{
  "hidden_act": "swiglu",
  "norm": "rmsnorm",
  "positions": "rope",
  "rope_theta": 500000.0,
  "qk_norm": true,
  "bias": "none",
  "init_std_down": 0.0,
  "optimizer": "adamw",
  "beta1": 0.9,
  "lr_head": 0.0052,
  "batch_tokens": [8192, 16384, 32768, 65536],
  "max_steps": 6122
}
Each number is 500 + 50 x the weight over its row's rms, rounded and kept within 0 to 999. Layers, rows and columns count from 0. Numbers have three digits each. The size before them is the row's rms in percent of the matrix's.

# down: layer 6 MLP down (transposed), 256x64, rms 0.172, rows 128-194, columns 0-63
# gate: layer 6 MLP gate, 256x64, rms 0.199, rows 129-195, columns 0-63
# up: layer 6 MLP up, 256x64, rms 0.172, rows 129-194, columns 0-63
down128 099:529448544515473503562584558554495491558508450549524473535560421591501560408539562512482436474437530507549464523619450525505540504409493511549553498445550459543523535434480475597459561598539473
gate129 086:590530530496524495421539511596468445445508529484543525481483512499464439453550544544495620456540502539526495475470484552509584529534431524517483476696530443539413562541527514471472475431468474
up129 105:393572512484534539561496418420460454522485471527481571531485581442510512544461496450582572505567389540526569538506445451367550557448543467493565540571544479461517454514550496479525532501506526
down129 100:515497479443425555515591513507458438487650457444472484482478533486454402474584538451455479517489452508554502502587500431447518491427433568474470576471509521467545466612453552486443501453517432
gate130 067:583500499418495549430480406476479570517520539443525476541454447531552557495566488500569462493537507526519410369467586484540433458483525531561567548627541520501514537457470562462428529534535502
up130 095:474490557529486618467441510501463520462485473509583459477526481529462432556494504543477455420500465492510437425519585518602346444457515491603588483572475473477597484472473500510518469540477547
down130 102:516482575524506578410495536578545502472456457580568507462576543531497469553465566584416498491486485471516560498581487563574409450424488497557490489504563501473518445510480503562610458541486602
gate131 110:494576494503480550409543514519588537462526476527583478610549496453473482433527493417417473564518608478442573485493446451513535518479482465511386592566508569531510471519550591519455529520506473
up131 091:388532503480421544440485587578504552515531522553482567461471459466582591471466569425438460499529480490491447548485578449575447565564490531490509576500569483533480466508554565424523504587489550
down131 090:512501531490598531541490479460483482519529562442646453539513464521404444524560508508538432498430484428531441482432465488414519438608531497585491502553549540528490467557569526558521449568457448
gate132 118:491422531453561436457389486547555499554550518436505556618441485490435474425423478506528560483515485544493463441476515580567458454550503606428526500552447442456491480508511523456452539590486453
up132 101:593587558485487432542522540515564528471491520501528495493616549492577509480474524527472458549554485490499457493581451539525485424467464418504478439594526434503428585560491573581542526495382529
down132 100:518373566460495464535505478489534567531372505567455436427528489530515521535485416520483553535565458521447413398563455404428491488523462501477495514487486478608488534483551574528481485510483573
gate133 092:515419433478598479562478408428541558553543570455467497513451459566489521486498518448578482579505452478647556491467415520462519547531557499496511554551549574569461490468459526474455502543569490
up133 119:534449561497411529395525534526447461482602382515528550525445508482537477413484451526453475429486519487467461483468521487529494410478446504483494476469444531446399594581607428539498474486515457
down133 107:518462564447446520434543535513526482487728489535543528541504534471570509462539489510455455539546513488485482517462489564549595440524486485451484530479470486391495532490595506579470425499469515
gate134 095:499523453411562537608504506451486534508516533445554486526540484515434562487430561388476514476558558476443529455550566444542504487575520454595461470553520429399583519510512470575427549498545525
up134 101:506578480417481510513471517487438472534486681468517509478485510487525491428582509437499525533462582556453363473497479516443439562449437487531533491477445564457468506416463540495470487419470449
down134 097:427498546557462501510507588506548460606418525494551469505507530471494504513485395448495607521547501542510372472441541532506535524443526523505455405501465549460526539516408564447464559590466434
gate135 102:484434523413430491539492481624446480463540498424520532568403441530527512453451474547466486454519508410480501541453481571518509539583513525448480399550551460480467525622560469488430521526534433
up135 106:431530602533522602548406470498569524589505521461458472521446515472416501542457572473509629497548506481477533524468446530537585465564517553538445495504457503588500410435492497558445541457494467
down135 107:594509463464405549408438429464496561508516425472554564478521555473496650484492562551436514549557497443485494455590546601518470492521495530434487591501512547464484503560470551505517482457539513
gate136 097:469484475508482592481491533423496518512544561459499441589444476455475484442531481507538554465530548398426424497562584432475398466503493418431546491588519548511450411482531524403511566510498548
up136 096:469508519493484488553556459471564585525496536484554450511441483605503468481420528503465589526528432468510515402522535688483508443552376501477496454513459481474487435569468522445537487504539514
down136 097:503502462488462417596541478469570490494515524564532564447514395473511556470595538583527565452492550526449525553497542438585466459450541444486556453456593456494467528600521426526519527477409521
gate137 077:490465424490502554384520371547587494604536549427473461529555545496510515502437478452482489420507547507559521458449558485409575473457502475491538495540481570425458590549554503484475536529556475
up137 080:504515495528421535453470504611615469543490496410529406456558490533505475561434507424390491436363521573481500444515598506481498439491471479550506512502478458457481522557517494533546490569457516
down137 085:498536575535571551554570560501482498471439515567510419525556478503465404547383554562449506442492545515470389525540464516427447516499548483526598540498500410530535462514517428469549433481464565
gate138 098:448539562408423535462413426539450397585513557561473501508581534496472524485466439500471555503404526556461493505485474557499469468536409408461435497460496438498557499500493522544413543434529439
up138 097:492516622534539482473452563546510484526516431408497526613458497459504451489503548447568480560449502424424522564479588494498506495487421448587494494538456513438416505475505623555484571508457477
down138 099:494552471445485473548437550507475461452469474561486441487427452447446657470519544537492500487444426547553496599433408483516486411506533499528523539491499398584534565484488444467446485428463470
gate139 092:555475503389542476482407493398514480501474414473480490505520580533453531464525486570536518531557567560553565430493565531478465435517453390506502552623540543549524584552449499436486519521490520
up139 093:526490486568476510450523477536504540498517449549538579431522543483489578456476475388528557435421500524505489479477403487482570466530447492442457541457421450453379547486456449475583513389478415
down139 095:457489500436490533510395453456527550558634483491462518557575612481440507530622467468504552498553609468468493481517437423481483515478507520419510432565532534522488571522491451452511440509504553
gate140 099:418541522513487448479554527454451527451567481475400469533424477462621550440518463498551512477423400504494479494426458557487561542602606450577496492505473470467465587424517522508512540455487514
up140 098:533473477565486455512430425515551550493505527550536523543466500515537493480513430542500453553543445540528532545475556422505579578498549496492593511598398416591398550515587521452557486533558553
down140 099:550506498481408424538459420560490409505587505518601565467490444429466450507547476486594452531495500380433470537519512434550508492484534566498484511566464538426497606531578507462478505514509550
gate141 103:409506430405557456434508515479467495475494503534477474526504416543388488456449463505636503506475483542469552501530455386592543538481561529425480521560528446485520578592503504528465505566484547
up141 113:446560478486528468460556526529446566493475409537529527461468568504515540499489613474519493407533493566434556488511592550473503513518554357588514510507487497570451534532463439409540487434413495
down141 109:514427458568486444520505453504500475445424498475465542492554478477551609478471487509412439581512507548495585445515513486495441386498545504546525504532468524451390503418429458652496540521516508
gate142 110:531452438422439438476439423535509575430495485441519490586452583550446490450430446504479476419488521407455586470500515580448492448514503456487525507523590512452459552586548500550498538436511430
up142 094:483478481453502508541528493431405507513561424506499468466434580581475511496421580459439504454554422508416456503478616593528466538471516452526545470546404446495484477512386435469524496500556544
down142 099:549429529508542517487470439539481434443498518433435521476454519515422474454491497521501576452469575547486548442391519442498536505565553519525424596460558448613495496470560512505548418457381498
gate143 106:442500512456387397507470537468468489497547548459419415550474477511549537477474549481475593569488505552536435516501509559397526516471395437507507556484517500607500598524509549545525529553579528
up143 098:582479494506459387475474447479436490421510442502471414457518523540484442447517532509628477496478455425497510537684482486490472496429473529432519456432550514441496456585506489466493501538493470
down143 101:478521499495558463449432573517504535544425493522538530614502444469668522505506510527404488457583470472511506489462465526502478415542531481500535550496595466425533507480470484585615447532499550
gate144 124:512492558441470519517415485466538463438571449499525430610490484420558506414545409517514456502505525480469554456602441478503498499580477559495494572622542553476518524476492454460487602562511438
up144 109:452504435399585426515447552445471395446503476424544488479553462459521422471447443502501575419546503482433477492475532523434548465514387419535453510489574499503489539418464481469533470415510502
down144 107:459517520578404492519457513532408553504527460513435480528498539563547636468490555441539571430445494525571525468504440518473496526447493493493554511484484579545506543409448562569623427531492474
gate145 082:546482465412453449401430455570528505518479578437450491548403505563576514480474551436478502448501510467513513526541605441475457535551529568527432604543540558464450578488537516418471528476525532
up145 086:552482545528504514566575517575518473526489408442490473561533427469370552455549520558612537608561525502397491458450484544480581507522512475456469512481574448508510500467425563490519449531511551
down145 088:496550439479577519448492553437525483491435506566457534567498511444577614451566394514570495457477481516515518498388524469486436526508525443399526583508454531467521474545497502532402604466482520
gate146 099:474529569491437446525556471504513501484572540515442464599538526520439564344371549560434555548506521497516482509508450456529426426526450461543439467495492496447539578481520467486480586453535528
up146 098:428493493450469482543575463456405434483477531478512473473543581623561496554474533577547587419488452551558500397556445536508507502490437519516425423518477416450522550496500597529508507504457484
down146 099:454532542519495496510509540519535596521487573639503476591550496488434460472415558537500509560499416571384526399533434527532499473376527512495527458419455509470544476487475547475450474482508524
gate147 071:481588547447578511418521436470498424473521512431472529604552512593558562477472527454487487615532540529470488454419450512530492538424520472513498484487434465442481565548510484505483634510589492
up147 080:473596556527562516486509514494490403406444481469495499504619524545493535530448571505398487522461476487395479531512491534554434523388536416614504478495461434460570488554523539515551512499462518
down147 083:410482500595507527512544526526501507435411540547527465428558540500467513510502603516599488400450513545523556524519520551518439494437461447592569525464532468552502381470470452537527410477484562
gate148 099:636505471413497482553534497444494606518564561497545564548487504521478529475517421488516531477559444551541509561466537502509473505454463498474583363540486432417495488496467484417540609474524453
up148 096:469524499514466508516516480510477508534490492513461525423530517451526548503434412590466498484559575399509460513538479467457457412532455551535480551413453553486543641450584448553592412544515438
down148 101:502493531521518555551558454561485425473448489567507424478462452532615437468521529548561489566584510433430556392499538502506471470517456459490478579562415477402582499449454536513494452569499455
gate149 082:575501532434603484481594467534453652468536476515510509467525510459458567448510461440558528436557542450447466568460564547510536509445480488513393509545497502513470538496445581585434545455529471
up149 090:501565554580554497501496464528430536431470447530575490450572491496561448464463522505471563498506513484524437566537452564603434492465418480593420442503493422479534498494510569613514461419494571
down149 096:510613552551538487542492519515480606486381536518574460517486491578564498526506445564434496437493476424514447547502471527493495455394526467611488441491507459526438494495473499618561494492459574
gate150 071:551475478535505452527476520484463530478523532558463597507396517531467540474557433471546600587523532402485546502568443555530508532568526556472444552497481446529410520473494573561430554554617482
up150 095:544523476532524466527518569452418498432444499591528525453468543511323493516494478550488568509487478436506497581555424580546429523561537562499472568498514411480458456480454594484543490523467532
down150 096:444520494484495466603480564522484495471515493467462447408511613539526533621502545550488498450391468540544517566502489564543462486499479528520536553574438456490506408502433427531616431514488549
gate151 108:539481507566536424489557495437532484503530540567473483574550361492442478429492482530561545503442566432433513493446475475509541523460603457568512592510560481453533522519489470551480510486500347
up151 108:453436550491479489494597636519474459479540492457499439503478532397467466534465542533461502457496473449503644455533541475503436492551487449485445510606571514419565604484479492547489494541555466
down151 107:537533450440570556499508414498436481502476489520540590482536454503451526538474529580507390523503471403473432488543537419454548519547528577465483512517422481445479569505501553433475428366522567
gate152 100:473509509498510408529564445478526477537504439517448447519479572400553537443553515515503559506507568552590516414534532512418451487534567521458482432623419552447544574542443518495426574543507504
up152 096:426467483465471471546529478483502445515449570568517510546465521524474497513491556584420522419473531472449489475647583470432416459470509506545453459619540486572515432492394460558505529536517543
down152 102:462507463492517501590596486457453527469487461506492399488551517567507594496524535515405546414505476414581530610505582563563551454483507488527540486421493537597561508560499447477504507491441558
gate153 084:418534470364507523420487432503519557623505481495521529554525434413520527480564548422531448541500473519536579492410484425520471457515469500427543485583579473457494539469471423472465553481496470
up153 080:493486555459435535466521453529542507517433485507590491481567428420499491601555529482432462572452446478561521581430478466603402451425483527523560440592486480451569478461458473553521449507478478
down153 090:537534528556530502472524520571489470487385520527604443509471475554496420597475533618445476462552506484426478520501491534572417514427443474519478487499525564417493438492493510547438433565447596
gate154 096:501529508556462444452532507397450420474562459523510445557489536476482534462518471447525421508545479476531443587441436476489599498540390414455378491452537402455536447468549512497521523547477540
up154 100:577561481520494486475460450362501524526511533446490433474511504500533471499538479548434453495555529500565455490595565520576527469405514579592533470588504444500545525479490486435410442618499468
down154 098:557625479474537528443455500443542509574517563513460551507523486472453541481469514509521507436574477540543432484498504532440583441548450601472537436404471587405453518517425410454499492453517442
gate155 110:517507532499583530547569453521454571562593485527518565502514606443449422431517490451468526433573416506462490468531518535501470412473542503528527596488543444579492511567547525481409467562415507
up155 100:475493452410487495439534482476485490425493495478505453468445543523449520547557582568443421522651520434469474515578528482570502514545521568465497502424637517513465506451508543508498614486488437
down155 102:449527424612554425531484481462485569550556481549610472385508501530416567516467500528555430493447543552534421531498507482533517467581471516536493380536455462535475491515524482501421500531501412
gate156 064:484564438471508469545526483466457477409591482440510464565533461557488541413476424433476504472588463576446444385542452498554582505548505437518446529460461568587529520457579558498471540479515472
up156 087:498614539525464493547483551511480452394524490446567456516598454567499451497480502523434499429516448539419414445550430484587469502497508461615511452465468544490561441506554528528585460472442538
down156 091:472540511537479472557441559461512495506368436407539409458510486508534488586501550579502431536514544535524420497460540589539487475489497496557541343507515414492492434524560489488545444508454509
gate157 098:506421452551572515459474446538498494584573547516496537541486452469553554435580493505599500569484512357514526464450572544575618441432504478484581452561520504447523502491550509535498510484534458
up157 105:588572489491428478466507534372555453519522402483528581512453548528511435531484521509526586514549530575473439535486461488442460543526441497483417458533469572497370567447512580488450486495546487
down157 109:563448502488513380465545452443483499489410410450556475525478553455506457549508422431478481520531536507470537502485416470500336500501425491477461548500475505563430533422605509506449530554484488
gate158 089:460471515471564533561509470437487537568605511446517601513472506443377548514528383435479496478562482546470492466426546496503485455386472484475525505512460467422525541506565423462430556468523431
up158 091:518454441424465514492475489561460498542500536592412476447470529593524471482483534464592518538565593449463482571486462418426587500544475490407466568439591497535468565467449505534461494574473536
down158 097:568595538415525506503425461503487427465649464548538503477519555499492529413515479473521485574536530452519508484424617538426547511501476537432444559424618489536468491485507491453546483533532505
gate159 096:505576522466390544522518462487438433557539509505604472599517560441456561515462514476492522533533583520451512592429471554496537447479552545432557585506539411497479474416442501483492588454483508
up159 102:398524518526503433577540481383422591528527475447445536554467528489531522545461462419501530553469484421531598429436530539485579520458480531566473560500565463527568505524470502491559573418476489
down159 098:506528457509476544430529518526569445471566373442442515476559599494487577464440585468454543458442508472508534591466435578552557497549561527521485466500555516446556473475543543502520445464498619
gate160 101:528484563530515473519567477428511513544557514536540541450565438484504485516533450472526425487494524532508486549491410570558505420480566473503582513553474525524610572484404482526371556631516469
up160 096:498508515590512505484503534379615460484477515417352539530488505495417477483536541505521425434486502474518515485458517477513493559483459392465466490529425583496508479560445370514459459478522465
down160 094:396480433465510468490499505418525379610509450456408436423486432530545490484443528554519530476470504448569519486476571528574553569494430517479501457516545438548529501530491523500490487527359509
gate161 103:472470595435498540533447399363519569582500474465443518465533532578467566531560556484478514567581588455507479425468525510465517546485434494428447534494512460457523598463495490444483500531470555
up161 098:421476426460560475546574422519403519494499493480461434554527423547456500586507554480448494534510652524572509369446514543478533584488516472518517546551421469467524514499539492543508545497452513
down161 094:516443397494446541488501512537521489504412509380500444399571505531477459538503435491437495526551512446614432394489474511487507475511535498483408448503529538571492541453523565465625452477503492
gate162 102:440467485447465496481588540487472600498527484508532555510483549496454439435587494396458401508546508544495500551461545433476549556537586534442423538467449505551493530536479375573471551570457523
up162 098:335432511506511561438547398523507617466501507583528464534515514528492478522629513465538501408424482506536536540536477487439580508540487490486491510488447440577524482544540438488494521570527501
down162 094:430439555486377436487598538541438432503476475469446531499460521552500486546499469487563563459493437461590459515471558523533498517463641492448524446510499552400480522495506481495519457405472409
gate163 096:446566527442486453439508529485511481583519452556558468457498480533448534500519501514505472536511529389554450537531515447544451509615516414482401575551435541512475609433551468540524567407561485
up163 106:435431484508545578478527474417422517463474473465487524478487542475446516509641476504532569508482423423538610489479545459439519503433552477531518524466508377480462487464471443503507412461542393
down163 103:537385527505430458552519517461437530512503428417380552511432452434496347515481442478536564484488521544474466447461536581497484487487566397430495500498581514509491489446501509523442453491483476
gate164 098:513519425501475469506431496453432409604519444523451523534530551439507487439492383450528403488498437454518572486517455532450566588504466510537502501641492412432526524525480496509495582539502518
up164 099:500485459510599528543461422567473563440543471473518461536529350492424425495450475544525375522547539603482444490492481461519540472502399458502560495475482440444575492497546553540544513530511481
down164 100:438533580440563426467561536513546563514484606468492472413497504492466466460390609467490435591573493482467453484540510578430475505419474516443490471526513480423519519530480508514440501522566411
gate165 113:497451480430488428409458476545586486498535451550565524481525494453430531492527483569492506515528464478428582494469496454543534382489514435477551601611483541548461605544512561468447484574500439
up165 103:497524464486477473452479544545466582484438482600497390504489478402430479500501472485464381552492513537500536495507350552429489524463414570564475528507509517573456550536550488486533490447594478
down165 104:451519438496506585427461482559442541455582495521582578479436607458455558470458546502448514516501460470419482500475464513608494555531493529478528399419495572437559477432486527424532532558534503
gate166 098:547505473496522566455606503494635502569549457522473614452422446509477512530514512397517516481498496470448583517412527545511461485505424472506524540569521508556524500458566491404441569450457438
up166 101:485493505454455538512483493473474578483491528525472477536538401467577503527457460493480436523410532494490563580465482492444419477561445483533472560503506546559406580571406649521541485556580468
down166 096:416528391548433525440510501509504528539508431492493460569457528509584643514463541424459628489505500497482536444438556487585529493501520479450495537589521529509535553597433510489556492538475505
gate167 107:472471455532528590393483470474543448518489445477414586550490495412519490418546530512512480452349472538559513460499511528476502513561538508492456518473467561429467527557555446484403485539546391
up167 100:549490579501452546546524467432568410413564568450516535531504452487436437463494540496543430455513457543505518523559460566562523367443483481470592480526495592538501460426458438555545541459496482
down167 104:503478589494542466504475512529418507562337415477533438461470535480588475556613498507540537518586518503473443483488552497493555523441514504468448443562516511530515567465569436492463502615531479
gate168 106:485536407398573445498485443474486539582502557493515524561444560515475569490533460420542535557611483563505518518450526467471553531498556517442527552507582533499524548528468562481431598554606535
up168 143:503504414488594478559526508509555537511378572491466484500525560456451549549505507476506534545548486550469541550520602465500464622483573492533505575494631500454558522476397583480497489491542538
down168 132:482519463522563492498495488514515549466187582510485481481511528476497530531500527503504515505464467525453530493554531474520527537503491502543458490505563482451569488454422507473497505508486536
gate169 115:551542574488508493449547499397515573468522449452532476502502590498594468522500563542521508513570464452477476451519396483512577395581470472439466626466543519553534581533507529561454518443522465
up169 108:481496525548505522517560451455448497486511460491501547428462416551523494474445441426519573467546487626640549532433465541492499525572633542430543488522453532477527523470477565589512442507469480
down169 105:579434512467425520477471505468564420432450505505533503589494540469410394515499500542505465596536538495440451402489488441432502513448460520555519524420576417464495520444551467488428584533458482
gate170 113:519489468498564429447473520455496548564553483512503521482461483486433601395473454456497610443425562550510464558451498488553457532541539541532484522527499460410544534464434467472474542571622398
up170 106:504463470453520411457600484543520440515448519540577524471478496471611498523552421563567518587479509594643449492515402440483532537493521507472542542569544547525480508517474582506467567516493526
down170 104:552505467465529424469527489499551503475545540497448456546549510460449474493500472530507461601513359404468561517477428346483486481499453501587412460550525556557531467495540519547407543496533535
gate171 091:580533490381479441382435423470530441450521599462565530510553511511471530434477516420492409532557498524485580501508508450504430438559430475546485482583524624489521520513494513507458494500519520
up171 096:466546509536387504429431409473522524474489552483481513492505453570431493501495600503498447421481414407394554477530500554486466515507433472544483473523493540546558555544583599519532496433470579
down171 090:451506550511495529553469472590570570520548455524528459441490522557405585559439544545557544402523439491534434479515473478567506525489605447560478446506488459490395503613510475446510434503487543
gate172 108:512389492569513553463477483568559523472501437560520536571431510434513540445555475459492538545498517469452501501546482525504516522453467543520480515496508452483538582420532478498458707543607468
up172 105:536496467579503507492470612464561514487495518494508464565539467537444522483659498463509562513468567486421393465476555580523493486450480518514588523569536463541555471488633455552527487539553505
down172 104:525522554433440506547611452525486521484441539513560503482436499483384365538411429532510486519458430509504580522486459465547503458525557476526529572460478439466456496564566588464462548547477442
gate173 137:466483567540504527496435547514522534521520492424478490544539523566442629460527431491537461563575585531441475528601538484422564515530595521459575497523495514446514632533526499508459582555517497
up173 117:379478466507567533498601484471490490538473423463601539515487556524481449484455536442561483462426439524470483526543538438368540557532536483510472537513488493470463460459526552620546473607477463
down173 117:577460547505483513439580499536452552510487462478486524445512513520526660520474517484445502533531526517450466514463385505553602515568505539552514421419511614434556536510498571539507506478407532
gate174 109:454528437442471486479464516517432514493582451388468472444525518505470460451452499453432427494566489475490516405396435554419498490591488596532523520531553436499475514504494599425398494538500494
up174 104:545603626543516494471446478518468407542535565563400484504500541454580457498537495482516474497553538501479485518523490539488507484520488475373451495584533454519507438429571428500620566543531511
down174 103:584460555396452482550443527486508576536386515541527527482420493457562463454497571495550526506527486520540434513511621523495580525438484511514441593518433513459469429542533509519543520584506407
gate175 111:419567507442530453489590476428541488508558488496495480510555447445546498494509493483575508509555431447492517495530554470576515530520532618538420627577532442476509502582557535621454462496529450
up175 112:562429424478499478555438498533572497547536524554556487469535420443515500508534407499504369488444527523435530547519516543409533462489503527513444505614443520550601486464481416464569503584481524
down175 114:480561505448513608458511534566462497440526510589595545519453474510539618433488484471496508506493428484510492490499555520509569568506438600530498527529457608424579480494418552564566514499532565
gate176 097:533544615483486481584495414513599465509589498461450458528475433561551595497580422523454430470495492484498438419540538470409497551526544526458540547472501501565487538484514618538501530447473514
up176 103:467403510583502567529473454503482519492486559542386510611553521447524486568461502529572443449468399489458520430514458488536504553565566568544509511572559547479453495505396437462525519551565498
down176 101:458519516463550506490466522545536565401443596488519466512508510502581516439500481492534403509432488525460538486627490470396528447464494569629545513423500552515458562483431505485475518539584435
gate177 098:464486411461431512454457396467396538553500485477411430445501484447561518446530419456540580522478528508511497576502441420508487525476506357491520456481421506466466545532533472510552523458581455
up177 098:386493418508530494548508485541509453518462516577503421486601563514505481515536445465550654467598543493535534398503517675497474484515522531533524518519472494541502479503512485471446509465541501
down177 100:526505504548458513420554484544467466546491369459459476474476514515480532568449451455593495455538475563528457515481428475508410541469508576508443505584471553538502524501403605489356544525471514
gate178 091:465438504385506467515483549382538473505525461558474513598512479459375553449492459481444447550541533543507554503481460415540501428548385469428516514490459534485441545546487563565515484449464549
up178 086:454634425392441521583451510507562511557477458501457470550537463582497449497540591462459461497516523480430590558555509461510472479569486473498436466464438536444555505467544562538602461484516494
down178 088:537509484510481467502558488457533548442398499513497425505538478542503565539466513501493487450422437479466507557502498446463436489550660558479493463437480396464513398472491536587568514407533417
gate179 089:531594511530519493509514440453425524453482588445477530504399530587503517417489356464583539547462477421463493430524501579476501464445473452541524546512542521457452535471570485435488545466588480
up179 097:404498455444504412460428467506609521511514509575446447471486461419536414449555477576481511529497612465500456508516471414483538525528591458462535525563554506553405508466478482426508560444497474
down179 096:572471443542479555514560545523488485483572540431500598593502614507532589562495504369455506473464511553463454473546482496498440552471451470531495510541472522647493553554486464489483550505535435
gate180 119:572429515477487511457497555511436556520577446457550485638503437606543571483478522544494577502518540527472465517459604500547521493503469514450536468488494500447553549585471449518398523425599488
up180 092:561506535484513584546466579489452509499502508530418425500512447530431422474596436443459526517508485493558471496444639566488442490546502482616416453507487495534449458483455423532442434562471501
down180 095:539514444510549534473474550458456478536373561619578554554565479475513514489504537499490516558541464589442435528486496459544479525417422504432439556455575567461487480497551380495472462554489487
gate181 084:434462534462550455490551367513518542527536455429436490521361493479485506472511429459499510485520496435509406513544547453487432517492518456539485581487518476492487509651552497456493601451562460
up181 095:499458424538533453497513562429524537543492559543507554425464496547546503484517548452548496586541489563498545468460482480457591502464523533439501512487563590606413629415444472491501548501453408
down181 101:487534519393527536538532456487495525467647554512481534543435609539524483498513491516557433562457488595521502476509495431516539528463507566470533537476547603486557560447422476460410438501585522
gate182 090:557587541426459491575519497469432528564536563418501484482455536572468505478458448482554473487581532484558495485504483397462498427455509544377447497537523515533567500496642578490450566484487503
up182 094:532470413530555441388505510574645527448541453455507442557505460495577490487563567474473499571441497468488453491548434490539475518557490534529445469509498449452431497547498418581496429480582548
down182 090:556557563623505481534559463408507544474506515462457500538410459523523591412532525452534530541481436465511543480551500518520574448491503500560518522478440663496446464546520488542536517402530545
gate183 121:495444464504506361486523419416519531520552459470510572521502514548495625508439541491517450518507440588529428485447535451498550510490543448493585638505530567502495541474431482476417454498505452
up183 102:536422517521503417515463431549420560431483355550545522475545444535478477531466506415501566532534519427596466532488520441405500523429484501519488505482414612448524551533504559503504560480517507
down183 101:480483510488580443507471541549486550550501550480574492480417468534441524583557428514542361533497525395543495422508499578489516529498477512523470461528496422517332438443447497502500502532522453
gate184 116:570523442470474563467586451460533467526530547473479570504445465540442603396429556472545552441431503592531465553479527510527502463398461496548495433433543465476461482549586430464518574470507491
up184 109:507424473482486486501476592448530537634553496503594419542470440541472473522501532507412445525468454514433521547526425656460539492489493530480581503511434557481445456492483514494466450571563464
down184 108:486436556443485592588376479463456551584467501583502402572434484494511538459543404507591521486543426509514496496500488524538575508509446506460552531515492487528477468434545505503541483592451414
gate185 096:414464476508578525533505493419545425557525532536449490575478564532449481490556655455448447490501424515490508505478415421508431388494537520503478542542511515439488456430532488422521523572531461
up185 095:570400555625518544455543527366478509478533525569475480421450475445500488461501487499473479467444477485458530599565552446460469511452425405538502456408472422502500539479532501552473477507442458
down185 095:508530478474576468534381456489456457523327474452469500505541454549553570495523542467512455585534512490461484427430452577525461483506590539488428527577497569425497468475503484473500460490530415
gate186 069:554527436485508424575512519482487444597567473500475580563558520593472524463469545506482487625485603547530543515479403474492604516587529513451526534511412495544487501450537487519466589538488466
up186 084:493474494431509518435519426471504598491510525466508468517420476438593555466559393427563527468566480468566491421447541517477502490416506535437470532485615566521424576556476511454442519493572497
down186 091:580526474466480526434479511390507469493659486421474532545389472489521530469527462453569435519520473445538469492399515479481528502500507514463492550558489521460489606497468582417471526455595522
gate187 138:452536510416507538420542504488434478465570556572460586519407482512476563443449516473488475476604438491452590492508427460516586507530494554444498532519532499493524595507483467343508511487439498
up187 119:494446449493455549630446523511455598459484474553492525594501484630480485460449589527568523558524472562406512535489515499501526557537484503444507520500574555529453421460411543569476468500444517
down187 116:472454619530487375524517547500496390470497460475548555481511535460575610521526496486474499476540434555517522499555523483500457471548534403433503646505558538438462520466446508524496551504537569
gate188 093:490427510545524500533518484501502514552501540427401534517474478522550559421584481477580535572425543494521563553610584429473439526536488425533524483551417403427427546490481519481457568504540518
up188 098:470506448536513428514495474496568383524499496516613537535533389560450456469517441554556505448524535484507497439457478454482536477568536432567520502423587577548505465433594530456447464412521496
down188 097:518528523576376468494473497568483480490581459489537501414483525454544620494464474510493572498524505369569528515458513472486594501436573460501456478456501509426515497445421607518491503455580492
gate189 079:494524464457528511450575416573627505558499559581573482510480541572549433454508514568444511539483578468533470575492496494421537487585413445530540499563496513456470488430438558441467488520573483
up189 088:506511443579473371487502510406468453512540479430573509453501455495552501525539455517549464552591441518397547480497480555493492536471510519538539468472511604536381592511505560480518552403449495
down189 083:438520453507525428486528454517615511518590425523463518607508529460514661458479507449502512445539590492484572607537437482499504500537434430490486567553499466463434472469525531484483479444463492
gate190 088:603543456442496562552516429487465537589493578444513496478414569531491590474478412543557479564564537507487508513441554428451538485492583456447576532548584476519485515482531452445455512551559564
up190 103:550484602577455468533453575517547448422464501474577528415496503569515451517515500572547578423449473471417546513484615464417476511490575402547523486510419515513489494526549434477534455490543492
down190 111:506533513611409622467543514454470509490321452487535439494512440482553433586529474511461504484530482450527399504583451585526510502549513478501498512523439465518467453470522464509505555546504554
gate191 099:526526452535455521523458590527420530450551538504559493571498544569494494494442539538510498547512423410553426484503444557393550387453564464473563557571506605497432486549489557459490534498455521
up191 095:495446445467492488474580423589467570414501523562466488396489607480502559513466468426495420547491515429556556437449500580453491531539559447420557473543509529538513506559554479491423521570478524
down191 094:593528515474493452583458430575401504515405418539601538439551497493498453501485445572537431456438526449486467520509509482525516451600614484578524449470462456464459475491576490521477534515547486
gate192 077:507604484513491442481463452402395558539542424427545532576565452580532535493580497471539527611615471468438508456392546459482485484481497520412515498544485477540460470494497532499486524490463477
up192 091:521500468429517513476522496496593467540542526509412532504412520421522457458462449449517523480519609620560507433472474533470561549504516518504458553497458639428398566474509425463478508467536537
down192 094:558536538442556539537473496429457574475568482513493498468486404486482452489485433395498523527599595511515514469514459507487527507462561485448513563488475599532479511524558577360442509605547458
gate193 102:465452374486418488452429514494538502586524451423453527596499471459548588448581509521500450529514407536461551514391507481464526447529564511453515471448556496497525544530528490513530513631459517
up193 096:525549473438468530457504440507409539521539559552500572469509527405505442484517564469540558499485457565457406586505540538559479453544371455519391510475452448519427455446486580536494575489481501
down193 096:530523546423553502457450400429462508564360450567421515478438456433444490442500490490491493471585494510497557463423511386493532489459461433448479495454464505630468494539544512475478491483481467
gate194 091:452495486521559534401573439473444502562516501453524452574543547513518501509536344508606457558448584472513508510546533462506500467502438491395570519516401551521495517565522566481445567512501525
up194 094:533494438552500488404535503561437498570448455547402516456544536527501562527399517514532582411496469492475543581502500414446462362417503471517538557515482474545511556551457513532531443476511566
down194 096:429490581589554477560356457552541500490502505525479530452583436565519541504424529604526470484504533476529572498462563406489385524450501433557495505518462495521529557474515521490562517528429457
gate195 107:568489406441507534506430455471535508478483545413437553601475487534496597441538431519491595519484511598542548492531508550555557474540515512468521453598518550534459460541385449504445532431531486